Part of a small language model's weights.
Size: 19 layers, vocabulary 512.
Each number is 128 + 24 x the weight over its row's rms, rounded and kept within 0 to 255. Layers, rows and columns count from 0. The size above them is the row's rms in percent of the matrix's.

# layer 3 MLP up, 768x192, rms 0.16, rows 171-187, columns 64-127
size [ 96  98 109  99  91 105 100 103 105 100 100  99 100 102 109 102 102]
[[184 107  85 148 138 134  99 143 126 169 179 169 107 126 136 119 162  88 126 125 120 134 132 151 151 113 149 164 112 107 129 127 123 167 157 162 147  76 118 126 140 103 103 134  90 171 107 154 126 117 145 115 155 143 116 126 130 112 103 109  97 162 104  87]
 [138  94 101 123 158 163 177  72  90 127 134 138 144 148 126 122 143 174 118 101 146 131 160 135 142 104 140 135 131 147 124 134 124 137 139 101 111 153 112 117 111 117 109 151  80 163 158 170 139 102 165  81 119 153 160 165  96  86 122 126 119 150 167 118]
 [131 113 158  78 128 146 142 102 151 107 140 101 175 174 150 159 120 140 162 134  85  70 140 101 102 118  77 149  94  96 135 153 105 137 161 122  79 134 117 111 180 109 112 118 141  89  90 131 132 135 142 109 154 114 129 110  79 130 104  85 152 137 132 123]
 [110  94 160 117 132 126 135 101 123 129 157 114 110 139 128  89 147 156 126 118 112 111 146 154  56 146 143 133  90 111 122 150 170 145 132 129 134 155 101 156 133 164 109  78 121  88 102 136  87 134  86 100 148 152 135 127 140 118 121 115 138 116  94 126]
 [150 122 114 125 141 103 127 141 147 153 127 141 152 134 135  94 144 145 119 148 100 100 118 115  92 143 101 127 139 129 120 137 162 150 172 136  95 135 147  98 105 145 117 136 106 132 130 142 129 129 113 102 105 129 139 139  97 134 129 137 144 123  98 149]
 [126 130 157  82 154 117 105 124 134 108 186 162 135 156 129  96 107 134 149 131 140  98 122 121 108 134 153 124 113 173 107 120  88 116 169 105 121 144 147 100 111 150 137 105 152 157 132 127 153 117 115 191 130  99 148 127 134 100 129 141 127 164 132 113]
 [129 145 141 128 168 147  89 107  94 115 134 132 109  80 100 146 115 153 124 142 150 186 124 125 110  83 111 127 176 104 127 158 130 107 137 110 136 127 150 170 113  61 126 130 108 150 170 142 137 105 109 102 119 133 125 180 154 130 132 117 153 135 143 100]
 [152  85  94 175 148 160 145 117 164  90 135 105 159 124 130 126  78 123 140  70  98 135 152 147 180 114 110 148 117 161 126 135 129 100 130 143 148 177 163 132 154 157 100 148 122 118 145 159 147 111 144 128 170  98 121 145 172  94 130 153  87 111 112 123]
 [103 114 150 104 127 101 150 159 103 103 148 112  76 108 116  90 122 129 135 145 149 167 154 125 143  91  98 121 175 155 150  94 115 172 119 148 132  90 115  85 158 149 118 128 102 133 112 121 140 169 145 119 109  97 113 147 117 113 152 137 101 121 182 133]
 [102 152 136 143 116 153 128 152 124 109 148 103 110 140 117 105 141 132 147 170 141 106 129 160 132 179  95 150 140 114 127 127 119 109 132 165  97 127 116 124 136  72 125 191 112 112 109 103 138 162 146 122 115 106 147 128 137 151 148 143  82  95  98 166]
 [141 134 103 171 123 129  91 169 116 124 152  90 143 123  81 130 163  90 149  92  92 104 170 106  99 138 147 168 110 135 123 138 130 142 133 105 142 152  84 141 180 120 142 134 149 165 125 123 145 133  78 162 125  99 130 118 149 161 136 132 127 111  98 106]
 [ 92 113 121  83 143  80 126 130 142 124 133 116 107 145 116 130 135 113 134 144 150 107  97 144 139 170 118 149 123 122  98 125 143 162 100 153  99 124  84 131  99 123 133 112 112 187 122 117 132 161 115  98  79 115  90  86  93 169 142 158  86 125 139  99]
 [108 134  97 103 124 137 139 105  86  75  69 148 113 136 183 134 119 139 126 117 164 111 146 150 158 164 130 105 116 124 119 115 130 105 136 153 194 121 144 144 120 111 132 170 102 108  97 129 144 146 156 119 125 118 111 157 105 146 118 122 148 120 123 139]
 [ 99 112 110 117 119 106 157 154 107 133  98 151 114  89 194  80 139 148  99 141 102 107 138 148 122 111  97 149 113 139 153  93 135 150 134 126 130  97 171 105 122 129 136 138 132 142 108 118 105  88 126 165 125 143 162  82 140 120 154 152 124  84 137 102]
 [156 158 142  96 153 119 140 135 111 144 148 137 136 130 118 126 119 141 132 154 105 115 137 124 128 133 127 124 145 147 152 159  74 130 129 121 179 120 109 123  88  88 145 128 134 138 136 155 119  83 126 167 169 150 132 102 176 140 126 128 151 104 105 166]
 [168 114  95 125  94 138 123 158 125 162 132 157 145 145 170 151 134 128 126 171 145  79 106  99 152 121 130 154 105 101  98 109 134 126 124  84 137 177 179 147 125 110 121 121 153 115 121 141 139 164 156 153 101  79 142 161 186 135 156 113 110 136 137 109]
 [101 114 108 134 136  95 123 131 150 132 109 120  98 133 125 135 131 137 125 124 115 122 137  83 139 127 156 144 154  94 140 118 138 167 137 109  94 166  99 118 136 173 149 123  82 137 152 126 163 154 129  98 138 125 127 183 154 126 177  95  94 131 125 130]]
# layer 3 MLP down (transposed), 768x192, rms 0.141, rows 171-186, columns 64-127
size [ 87  98 100 101  91 101 100 106 108 102 100  98 106 106 104 105]
[[170 131  67 136 113 129 113 107  95 156 140 141 156 126 127 114 173  84 115 132 120 182 121  69 114 128 137 145  95 121 111 111 125 142 128 158 141 129  97 178 177 124 102 131 138 124 119 129 143 100 100 126 140 138 124 125 146  90 120 148 136 153 125  87]
 [143 155 169 115 121 112 106 106 107 101 143 119 157 129 121 139 138 147 136 100 190 126 132 151  98 139 108 173 150 104 100  80  94 120 169 106 121 142 121 165  86 129 143 142  95 121 151 149 138 150 128 138 116 150 134 148 156 140 124 132 101 113 161  98]
 [130 152 166  94  91  80 102 122 168 144 159 105 115 146 120 125 109 133 124 135 160 112 101 164 145 162 125 148 131 126 137  77 142 164 112 165  97 129 147 121 135 156 126 138 120 145 115 132 145 103 103 136 141 137 117 153 151  84 124 174  99 179 166 127]
 [ 89 175 101 111 132 125 168 134 114 129 141 190 128 137 135 146 133  84 138 141 123 157 173 160 146 122 140  92 121 147 116 117 137 122 149 140 177 104 159 168 155 110 131 147 103  91 140 136 127 109 130 126 166 148 146 172 169 115 135  90 178 121 112 147]
 [101 146 147 188 141 120 115 147 135 114 122  90 130 128 123 115 106 164 133 160 176 159 123 118 135 150  75 140 179 145 133 147 142 110  98  98 100 130 136 112 132 168 103 139 153 110 151 165 130 153 130 126 111  91 142 142 116 108  85 120 146 119 116 109]
 [115 129  87 134 125 150 122 152 130 109 178 111 109 160  80  86 116 115 139 140 114 111 147 110 164 168 112 108 139 140 111 173 107 149 112 106 149 106  96 180 144 146  91 176 138 146 106 158 133 130 125 124 175 115 205 153 134 136 131 140 111 144 112 113]
 [146 110 148 126 133 140  85 150 100 127  92 121  81 114 106 108 153 139 141 165 127 156 127  89 143  96 122 147 145 166 110 124 105 145 107 124 126 117 128  90 155 127 137 155 121 117 154 124 155 136 157 170 116 118  87 121 112 118 105 122 113 153 172 113]
 [171 137  79 118 129 113 147 101  83 115 120 140  83 137 115 146 120 136  75 149 153 115 161 176  95 101 170  85  82 108 133 122 136 132 158 136 130 142 116 163 126 132 104 155 124 165 134 162 128 111  99 100 162 138 145 137 129  91 124 149 114 133 119 150]
 [133 108 165  92  97 155 111 126 186 149 136 119 106 134 129  88 117  88 127 104 108 137 168 129  72 151 137 112 167  98 128 160 150 105 151 132 159 116 126 162 165 176 143 128  84 122 123 120 179 144 119 119 132 114  84 100 153 118 154 124 122  94 111 149]
 [124 115 190 129 107 106  99 146 114 101 107 107 139 138  78 152 150 134 134 131 140 124 127 154 135 193 110 117  96 128 114 159 176 156  78 148 158 103 167  69 149 134 122 150 158 153 116 123 164 125 117 164  86  95 157 144 129 138 142 141 128 128 125 117]
 [130 127  98 143 114 104 115 114  99 110 110 110 156 132 167 143 137 151 101 108 116 115 131  95 116 171 152 121 112 123 159 113 141 137  92 129 143 141 101 151 168 140 133 190 124 136 139 135 115 132 169 161 162 123 172 122 104 105 166 108 149 147 137 125]
 [122 115 150 141 156 125 128 205 110 117 157  87 156 120 131 104 127 101 160  83 139  91 119  97 131 116 128 155 146 147 114 116 115 112  95 110 165 137 110 106 135 104 112 156 149 113 149 117 131  98 105 129 127 125 176 124 126 118  91 174 135 155 125 144]
 [113 110 131 147 107 136 126 116 117  91 112 156  98 138 118 122 171 115  89 129 135 153  94 165 137 105 115 135 151 101 149 134 113  88 110 163 144 123 122 118 139 116 121 131 116 120  81  89 108 143 119 156 119 112 117 153 140  99 147 162 119 134 109 116]
 [136  98 119 155 166  51 121 121  68 132  95 139 123 150 128 135 154 155  87  74  89 154  97 131 167 160 155 142 117 102 136 101 110 140 165  98 129 105 152 109 127  99 112 117 114 141 117 111 135 126 129 146  88 103 154  99 158 130 103 164 138 138 151 147]
 [124 144 128 130 143 120 151  90 128 146 126 125 101 103 123 127 166 176 105 118 148 164 107 125 129 140 225 139 158 129 139 130 117 121 167 113  95 103 114 131 136 111 109  99 146 153  87 108 135 110 127  86 121 124 163 139 141 131 151  92 149 140  87 167]
 [131 118 140 124  72 110 113 153  84 132 163 106  91 156 156 106  97 156 165 130 148 107 144 138 130 162 135 145 108 148 136 134 115 125 117 104 150 132 152 135 151 122 136 126 151  95  99 140 158 108 131 123 118 115  94  88  98  88 174 139 180 130 140 155]]
# layer 3 MLP gate, 768x192, rms 0.166, rows 172-187, columns 64-127
size [ 96 103  99  90 106  99 107 110 105  95 103 103 106 103 102 100]
[[104 163 126 138 149 117 145 154 145 178 135 132 115 120 122 123 108  75 153 104 164 132 104 163  97 107 120  80 136 148 179 125  79 141 104 105 114 114  85 132 115 105 131 119 104 121 115 156 127 127 157  53 146 112 150 133 115  87 152 121 118 159 154 148]
 [135  94 106 102 137 131 191 115 129 133 102 141 131 145 160 111 115 133 145 129 165  88 147 139 111 104  78 111 108 118 125 132 150 133 149 132 141  74 133 160 163 124 112 127 101 147 123 153 139 138 154  97 149 113 102 131 105 117 127 138 158 145 143 152]
 [128 149  70  81 137 147 132 128 139 117 109  94  89 138 154 138 112  89 100 145 107 137 117 120 170 135 129 137 102 137 129  90 155 131  85 109 166  97 123 128 119 111 109 131 120 155 152  99 135 118 155 130  95 145 149 118 145 147 172 195 110 115 135 136]
 [136  82  88  92 142 122 108 133 127  92 105 132 152 168 118 120 107  98 121 148 144 151 123 127  97 133 119 157 179 135 115 175 200  79 144 100 112 117 129 125 139 149 146 126 146 162  96 151 114 112 102 109  94  69 159 153 129 177 116 119  95  99 137 116]
 [134 135 105 166 142 139 153 139 102  99 116 114  93 116 128 152 118 124 152 164 142 160  92 129 115 164 125  77 147 151 104 131 141 138 136  54 133 162  72 112 105 141 120 118 124 140 146 163  56 164 143 152 135 136 107  93 111 111 111 139 144 141 131 128]
 [172 132 133 174 134  99 100 152 127 140 150 109  91  96 120 154 130 112 130 131 163 113 134 157  86 119 138  97 102 108 130 168 152 148 124 129 116 130 126 145  85  72 140 125 126 113  85 146 166 102 111 114 113 132 128 114  90 130 135 168  75 131 103 100]
 [147 114 143 151 151 142 118 128 149 156 120 140 161 151 130 147 161 164 136 144 133 162 124 142 149 126 140  98 132 138 131 140 119 152  90 117 133 155 117 154 148 131 111  99 131 134  83 122 167 123 109 153  94  80 119 164 106 116 119  94 111 123  79 135]
 [126 113 132 125  94 147 127 121  92  83 126 125 108 153  89 119 127 127 129 147 133 107  97 112  82 161 174 113  87 144  99 132  90 129 114 138 139 145 167 107 114 143 161 153  96 174 144 136 116 109 138 116 148 127 129 134 150  97 112  73 169 112 154 149]
 [ 69 161 115  92 144 138 117 115 165  95 161  98 164 124  84 114 114 142 103 150 162 147 146 115 131 132 104  97 106 107 135 124 130 115 138 118 116 105 114 132 111 116 113 146 112 130  56  95  90 160 150 132 178 113 142  78 146 131 114 137 130 155  82 125]
 [147 122  78 107 174 123 158 113 138 122 176 132 134 136  85  99 117  91 168 136 144 148 124 138 149 146 171  88  59 107 142 111 138 122 125  98 116 159 105 120 116  86 111 141 100  93 134 135 136 105 129  77 148 116 109 124 127 171 117 156  87 119 101 120]
 [150 165 124  98 134  90  97 137 137 160 128 142 128  92 135 132 117 137 146 140 151  99  95 161 157 142 137 145 167 103 143 114 146 159 149  92 141 177  99 110 130 153  96 111 148 140  80 124 143 156 154 119 124 139 150 118 113 139 159 131 133 110 136 157]
 [146 144 123 104 132 166 140  90  98 132 139 100 139 113 135 156 124  91 102 131 191 124 132 110 131  91 143 117  97 143 152 112 110 154 176  97  68 163 137 114 146  88 163 142 136 102 181 111 140 138 180  95 132 105 119 112 119 154 119 142 121 130 127 110]
 [138 165 116 162 116 115 100 101 138  84 115  83  94  83 139 130 117 142 125 167 125 106 125 157 144 154 149 137 133 137 162  84  57 157 147 138 120 112 100 147 148 155 129 139 110 151 119 112 113 146 133 109 114 135 134 149 118 153  92 146 160  90 138 106]
 [133 145  91  89 129 124 129 131 163  62 101 113 151 153 110 147 103 137 151 100 108 144 123 100 163 137 164 119 131 116 118 103 132 213  98 118 141 152 161 142 135 153 162 154 117  93 162 139 149 110 114  94 114  92 150 138 144 157 161 178 124 177 115  95]
 [130 109  87 171  86 142  67 169 171 115 110 118 173 152 129 141 149 163 127 144 166  73 164 100 146 158 130 138 101 152 150  96 117 144 121 154 142  98 105 126 142 137 124 119  88 123 132 126 144 117 137 138 129 130 104  97 136 121 168 111 135 121 142 146]
 [116  88 118 129 163 133 137 132 115 141 104  94 132 106 139 148 142 116 122 123 135 118 132  99 125 141 179 110 151  94 130 134 141  85  92 115 139 140 127 131 160 144 121 107  91 130  72 167  83 114 168 161 145 129  81 160 143 146 133 100 110 131 140 136]]